Weights of a small transformer language model.
Size: vocabulary 8192, 12.3M parameters.
Architecture: rotary positions, no biases in attention or MLP.
Training: a variant of Adam for these matrices, 183M tokens.
Each number is 200 + 20 x the weight over its row's rms, rounded and kept within 0 to 999. Layers, rows and columns count from 0. The size before them is the row's rms in percent of the matrix's.

# down: layer 3 MLP down (transposed), 832x256, rms 0.0921, rows 609-639, columns 128-159
# gate: layer 3 MLP gate, 832x256, rms 0.0961, rows 610-640, columns 128-159
# up: layer 3 MLP up, 832x256, rms 0.0919, rows 610-640, columns 128-159
down609,098,218,201,219,181,223,221,192,225,179,207,206,196,188,188,207,223,179,210,189,187,173,164,200,198,205,188,180,178,197,219,193,203
gate610,103,182,204,221,180,191,223,185,173,213,221,223,194,189,217,205,225,204,187,183,250,209,208,210,202,158,208,219,169,222,195,207,234
up610,104,189,168,186,178,216,152,190,200,141,208,232,206,198,182,171,197,213,178,202,173,200,206,221,191,210,184,217,223,232,189,239,176
down610,107,191,180,195,213,248,211,186,189,167,173,184,155,225,208,204,224,224,193,206,178,256,190,192,199,202,215,212,206,204,223,202,201
gate611,105,172,201,225,214,175,204,220,192,167,148,188,179,190,181,196,178,258,180,220,186,192,190,192,180,248,231,206,182,229,184,194,198
up611,108,237,205,200,189,154,186,117,178,243,187,183,221,243,181,203,199,171,223,208,178,234,194,215,190,211,222,201,203,206,227,201,210
down611,104,172,214,183,205,200,191,186,207,218,191,169,210,190,210,187,229,216,186,207,216,202,211,184,192,215,181,246,184,203,193,148,210
gate612,103,207,182,190,203,191,233,190,212,195,214,183,232,214,154,224,212,217,196,179,206,204,189,227,190,166,216,157,174,201,205,221,188
up612,105,218,222,183,196,193,204,220,193,232,162,171,200,202,207,213,187,218,223,163,188,211,218,182,181,178,203,173,172,182,215,217,220
down612,105,230,214,195,196,188,199,218,207,209,197,199,222,203,196,192,174,174,199,171,191,183,228,189,204,178,221,172,249,189,196,218,182
gate613,098,185,192,186,215,222,199,253,201,185,196,200,202,202,194,199,202,180,193,192,171,182,199,208,218,165,164,186,192,172,207,197,196
up613,097,200,192,188,218,202,199,180,228,206,172,195,187,221,199,195,198,232,239,176,212,207,221,219,181,213,249,200,196,230,188,209,221
down613,097,186,162,192,180,197,204,210,228,193,217,165,224,216,178,211,208,202,179,212,224,174,184,199,178,196,193,204,170,189,186,221,186
gate614,106,181,198,195,208,206,227,213,205,198,243,193,194,216,210,169,186,210,179,186,160,167,181,184,188,192,196,191,185,220,196,187,159
up614,108,219,220,201,208,166,198,193,188,204,177,171,202,184,205,241,157,221,222,220,202,171,199,184,215,230,208,213,217,203,196,194,219
down614,106,190,234,169,194,158,216,230,171,212,234,213,204,222,211,221,162,206,183,221,218,184,189,206,198,202,203,228,175,225,178,186,173
gate615,087,217,199,235,178,184,172,199,183,199,174,204,175,181,157,213,152,202,204,216,205,219,203,179,213,235,227,228,208,204,193,180,220
up615,093,226,199,218,162,201,205,229,219,210,184,217,139,176,190,205,211,212,166,201,192,213,187,212,218,221,196,211,178,212,227,219,208
down615,093,175,191,214,216,182,208,209,180,218,212,204,200,163,200,188,195,197,191,198,187,201,176,184,173,181,195,204,230,186,180,190,244
gate616,098,177,153,213,195,193,222,199,196,231,207,208,235,194,194,228,170,199,180,174,228,162,223,204,228,235,184,193,197,192,194,211,190
up616,100,203,202,211,144,154,197,186,178,210,191,178,223,168,187,164,181,216,208,220,243,197,202,230,176,185,179,162,224,189,200,195,181
down616,100,210,194,210,207,210,186,159,194,219,223,199,204,206,205,148,204,201,188,178,188,203,200,197,202,202,195,160,190,218,182,211,210
gate617,096,187,211,215,170,175,202,167,195,214,179,209,202,209,174,199,183,198,180,183,191,178,191,217,219,182,197,219,197,213,201,198,210
up617,095,212,180,219,188,186,214,200,179,200,191,211,187,209,178,164,165,207,188,189,177,198,208,242,188,202,222,208,208,264,207,204,195
down617,097,214,198,211,195,222,204,184,190,207,171,212,202,157,189,157,221,178,169,227,198,180,193,216,196,190,227,217,210,169,231,201,207
gate618,108,165,183,175,230,199,200,222,223,202,176,220,227,201,222,168,187,176,216,218,198,189,188,207,166,174,209,174,207,207,182,184,205
up618,108,166,192,177,202,222,226,215,173,204,183,154,216,221,173,199,214,178,188,168,190,204,216,199,197,211,213,190,204,174,201,186,194
down618,107,168,231,194,192,188,209,189,227,215,222,144,177,187,172,183,234,173,192,187,173,187,190,189,213,200,220,163,222,171,203,219,198
gate619,103,209,192,173,196,178,182,173,182,217,212,195,202,197,230,193,203,176,157,206,213,168,205,167,231,224,228,211,180,188,203,205,229
up619,098,227,236,226,189,177,227,182,172,168,199,153,200,203,165,166,197,194,230,197,230,229,192,225,166,235,193,216,169,191,202,188,176
down619,100,173,198,189,247,211,186,191,186,255,223,186,194,195,234,203,203,190,209,207,214,196,189,223,184,194,186,175,216,178,201,188,190
gate620,097,218,204,206,204,202,216,205,210,168,225,226,171,179,179,154,246,191,173,239,208,145,208,189,212,218,173,198,218,159,199,209,190
up620,097,201,155,207,158,203,193,193,207,194,170,164,210,210,198,207,211,208,136,202,193,210,183,248,228,213,227,178,171,186,233,187,193
down620,095,220,220,200,233,188,178,184,220,209,246,195,230,237,192,166,203,217,232,198,187,161,207,181,208,185,215,192,220,186,189,233,176
gate621,099,205,217,186,161,154,189,233,216,219,180,197,188,169,216,199,209,192,176,210,190,211,165,213,246,216,199,204,204,200,205,215,201
up621,100,192,208,203,200,178,173,203,214,176,216,185,195,183,190,213,207,211,204,191,215,189,189,195,210,201,174,206,216,201,221,181,167
down621,100,216,204,229,210,225,262,191,207,203,165,242,193,202,191,188,186,236,213,227,187,188,151,206,213,195,184,188,201,197,194,208,219
gate622,100,208,204,177,199,209,197,208,232,182,194,250,203,193,220,172,159,192,163,172,248,212,157,206,183,181,187,170,192,229,230,210,238
up622,097,134,198,196,212,200,200,241,193,170,184,208,246,216,177,172,182,220,183,185,223,196,170,209,205,206,240,210,220,198,199,211,212
down622,099,186,196,195,199,216,189,224,189,199,204,198,221,184,173,167,190,205,182,232,206,233,202,212,201,242,183,185,194,230,192,214,235
gate623,108,175,233,207,166,157,203,219,207,190,216,212,198,179,214,220,201,187,189,200,217,178,147,210,209,225,200,210,210,207,223,166,237
up623,107,231,183,169,179,173,211,176,197,165,185,206,186,198,187,164,241,238,174,211,177,208,190,219,189,239,192,213,205,207,205,236,210
down623,108,215,231,189,176,198,167,160,216,200,191,169,200,206,182,200,243,191,181,220,177,193,189,237,163,200,190,213,243,157,206,208,201
gate624,094,174,220,200,228,181,206,185,196,192,203,205,232,181,212,197,222,204,194,249,151,205,195,236,202,180,233,166,205,185,200,189,222
up624,097,207,214,184,207,185,189,209,190,194,199,218,178,233,195,183,209,196,206,199,192,216,197,187,202,199,204,173,182,182,143,195,201
down624,095,183,224,160,220,215,209,195,165,219,247,169,206,178,204,252,203,196,210,174,181,179,213,212,157,199,183,208,198,215,199,180,192
gate625,096,206,169,181,192,232,197,203,214,170,208,206,206,207,167,187,189,191,182,229,223,193,193,212,190,198,183,202,232,189,229,172,190
up625,096,190,180,235,232,186,199,204,206,205,203,207,197,174,171,195,236,208,205,219,231,162,163,219,235,213,202,172,203,174,215,191,188
down625,097,220,199,227,192,204,210,177,167,175,213,203,215,201,229,214,221,178,201,200,207,234,202,181,205,192,202,207,191,194,222,218,189
gate626,094,227,204,177,206,190,191,191,201,203,202,226,181,206,189,194,216,190,195,169,223,188,228,232,180,217,217,189,163,230,184,197,212
up626,094,197,127,181,183,247,194,199,225,198,203,201,198,189,182,174,178,187,191,166,207,203,201,213,163,176,207,193,215,177,221,182,191
down626,096,219,188,209,176,199,192,203,239,251,167,223,213,184,203,203,186,212,200,196,210,181,226,201,150,180,213,204,176,220,183,236,215
gate627,115,182,189,198,191,210,231,218,209,209,193,196,219,214,219,207,211,171,214,192,211,202,182,228,198,181,233,159,224,192,182,202,201
up627,108,181,188,183,232,188,185,205,193,177,226,198,187,165,219,183,159,198,170,241,192,186,207,197,214,222,192,210,178,207,230,211,201
down627,109,218,202,206,194,193,199,220,201,237,190,176,238,207,173,178,206,176,186,214,197,213,167,215,184,158,192,221,203,185,164,241,166
gate628,102,205,183,215,175,189,178,173,226,198,195,223,181,192,169,156,158,220,190,216,195,224,163,200,187,208,210,210,230,214,186,176,199
up628,103,230,212,199,183,220,197,183,193,183,251,241,190,215,230,205,193,207,197,211,218,190,180,181,227,163,189,184,196,167,180,218,240
down628,101,185,217,196,242,194,209,203,182,182,181,209,189,184,173,214,189,214,224,179,215,209,214,193,208,171,223,207,195,191,173,194,200
gate629,099,179,231,183,190,195,206,209,234,180,225,183,174,203,193,212,171,209,167,182,203,205,208,167,210,216,222,196,198,202,205,178,207
up629,099,191,186,191,216,178,200,182,209,199,165,187,214,197,177,203,195,211,197,200,203,204,190,181,195,209,223,194,189,214,232,224,201
down629,098,187,233,193,210,214,218,173,225,204,165,175,210,201,196,203,182,206,171,182,191,212,185,179,198,208,227,195,188,206,217,200,187
gate630,091,190,150,217,180,210,214,212,210,185,182,165,208,147,147,191,214,181,212,192,191,197,211,226,212,216,193,223,190,218,204,200,195
up630,094,207,185,178,194,213,197,189,207,162,178,225,176,195,181,178,214,227,209,204,234,220,210,210,220,168,189,131,194,175,204,209,176
down630,097,194,207,190,164,208,186,165,219,203,205,234,192,188,221,198,216,210,191,194,157,220,202,186,176,225,205,192,211,215,206,208,184
gate631,104,214,189,204,188,199,181,214,210,157,198,214,186,230,242,236,182,231,213,200,187,207,228,210,206,177,211,192,206,189,191,206,186
up631,102,170,184,170,209,253,190,201,218,199,171,174,213,213,174,208,234,189,202,183,182,195,228,181,173,194,238,196,228,188,198,189,202
down631,103,228,210,229,180,198,214,184,214,175,256,247,215,176,177,198,250,222,175,192,220,188,238,218,205,181,205,209,202,186,215,213,230
gate632,100,192,214,212,244,198,145,163,231,233,224,219,206,214,212,179,218,237,191,192,207,197,166,210,220,220,246,179,205,227,200,174,196
up632,099,165,198,170,213,189,184,222,200,183,174,176,167,188,216,178,177,200,179,218,206,216,190,182,202,156,171,174,205,206,224,180,216
down632,100,203,216,207,247,193,199,177,211,233,199,201,209,194,155,244,237,191,218,186,211,209,195,201,230,220,219,199,211,262,208,248,194
gate633,098,190,216,187,195,189,231,217,217,175,202,202,194,172,202,202,182,213,205,181,199,210,179,176,166,202,179,219,222,206,190,194,177
up633,101,174,187,176,208,204,178,227,192,210,223,181,180,211,212,216,229,221,171,236,191,164,195,234,186,220,197,179,210,198,190,233,207
down633,101,208,217,191,180,225,203,206,217,242,173,211,180,212,184,219,190,242,194,195,203,197,189,175,199,188,202,166,177,203,197,195,202
gate634,115,171,200,179,214,208,205,199,189,188,226,184,187,226,246,169,210,216,208,205,230,195,229,175,209,225,237,204,169,243,228,220,175
up634,104,197,211,189,178,209,199,201,186,179,176,191,225,211,167,207,194,230,199,192,174,197,184,207,166,180,163,159,217,169,211,170,179
down634,102,207,223,190,233,220,175,225,193,164,183,184,221,206,173,179,167,248,168,191,175,180,172,217,193,190,174,164,208,192,204,166,224
gate635,096,209,233,193,186,193,184,222,250,193,196,217,204,191,184,214,176,169,188,179,180,207,216,180,187,187,184,220,190,187,231,200,250
up635,094,177,183,203,231,205,210,234,216,194,221,161,155,200,206,193,195,177,191,171,193,177,216,167,185,170,231,161,235,189,199,213,208
down635,096,200,199,226,210,161,201,222,209,197,184,201,197,198,200,182,202,227,196,159,202,197,163,257,179,197,220,203,250,207,158,186,182
gate636,093,206,198,186,189,168,196,205,203,243,210,225,189,204,224,201,173,218,197,228,209,177,234,183,165,237,170,186,206,184,221,219,188
up636,098,215,230,193,191,197,190,216,241,205,225,215,208,193,190,211,176,217,223,203,200,195,181,176,217,191,187,196,195,236,167,168,202
down636,096,210,155,208,210,221,183,206,208,182,236,204,192,203,226,205,204,185,224,242,189,204,195,203,215,186,196,204,202,194,217,197,219
gate637,100,221,170,183,238,203,166,184,179,214,197,176,192,215,193,171,191,193,184,199,215,216,198,170,201,183,177,191,205,181,207,180,165
up637,100,214,193,174,210,214,199,196,201,195,178,184,203,184,168,207,184,207,197,165,205,215,150,221,158,205,181,183,229,195,198,210,215
down637,100,241,185,169,199,200,217,209,252,202,154,216,195,173,206,198,207,168,196,205,213,204,213,179,162,198,227,213,212,168,240,190,190
gate638,104,163,212,183,182,178,232,153,224,200,208,219,189,207,199,186,211,178,210,209,210,226,210,171,190,184,213,231,171,194,225,243,233
up638,097,196,161,204,213,194,216,203,198,235,231,193,160,208,203,227,186,188,219,183,230,180,227,213,144,210,205,214,190,176,203,210,199
down638,101,202,221,205,201,167,165,215,197,237,207,191,184,192,212,214,165,213,220,195,165,182,193,202,229,188,167,202,193,170,176,208,186
gate639,099,214,164,197,170,207,196,204,224,213,172,193,182,216,199,186,235,192,201,183,184,220,196,206,183,172,213,202,189,222,179,207,211
up639,101,173,195,185,187,199,218,183,206,195,196,219,193,210,209,227,194,199,198,232,198,180,133,183,176,197,181,191,218,177,210,213,223
down639,103,192,221,208,249,203,229,215,176,187,217,219,197,191,213,205,189,189,205,198,184,203,190,223,228,194,210,188,206,197,225,218,210
gate640,098,191,201,205,234,189,203,205,188,172,206,182,166,184,194,166,201,186,230,227,238,196,169,213,176,177,251,211,196,192,172,200,191
up640,098,203,171,186,185,228,181,194,206,187,201,238,184,180,192,195,205,202,168,226,149,204,184,224,159,207,181,181,184,212,237,239,215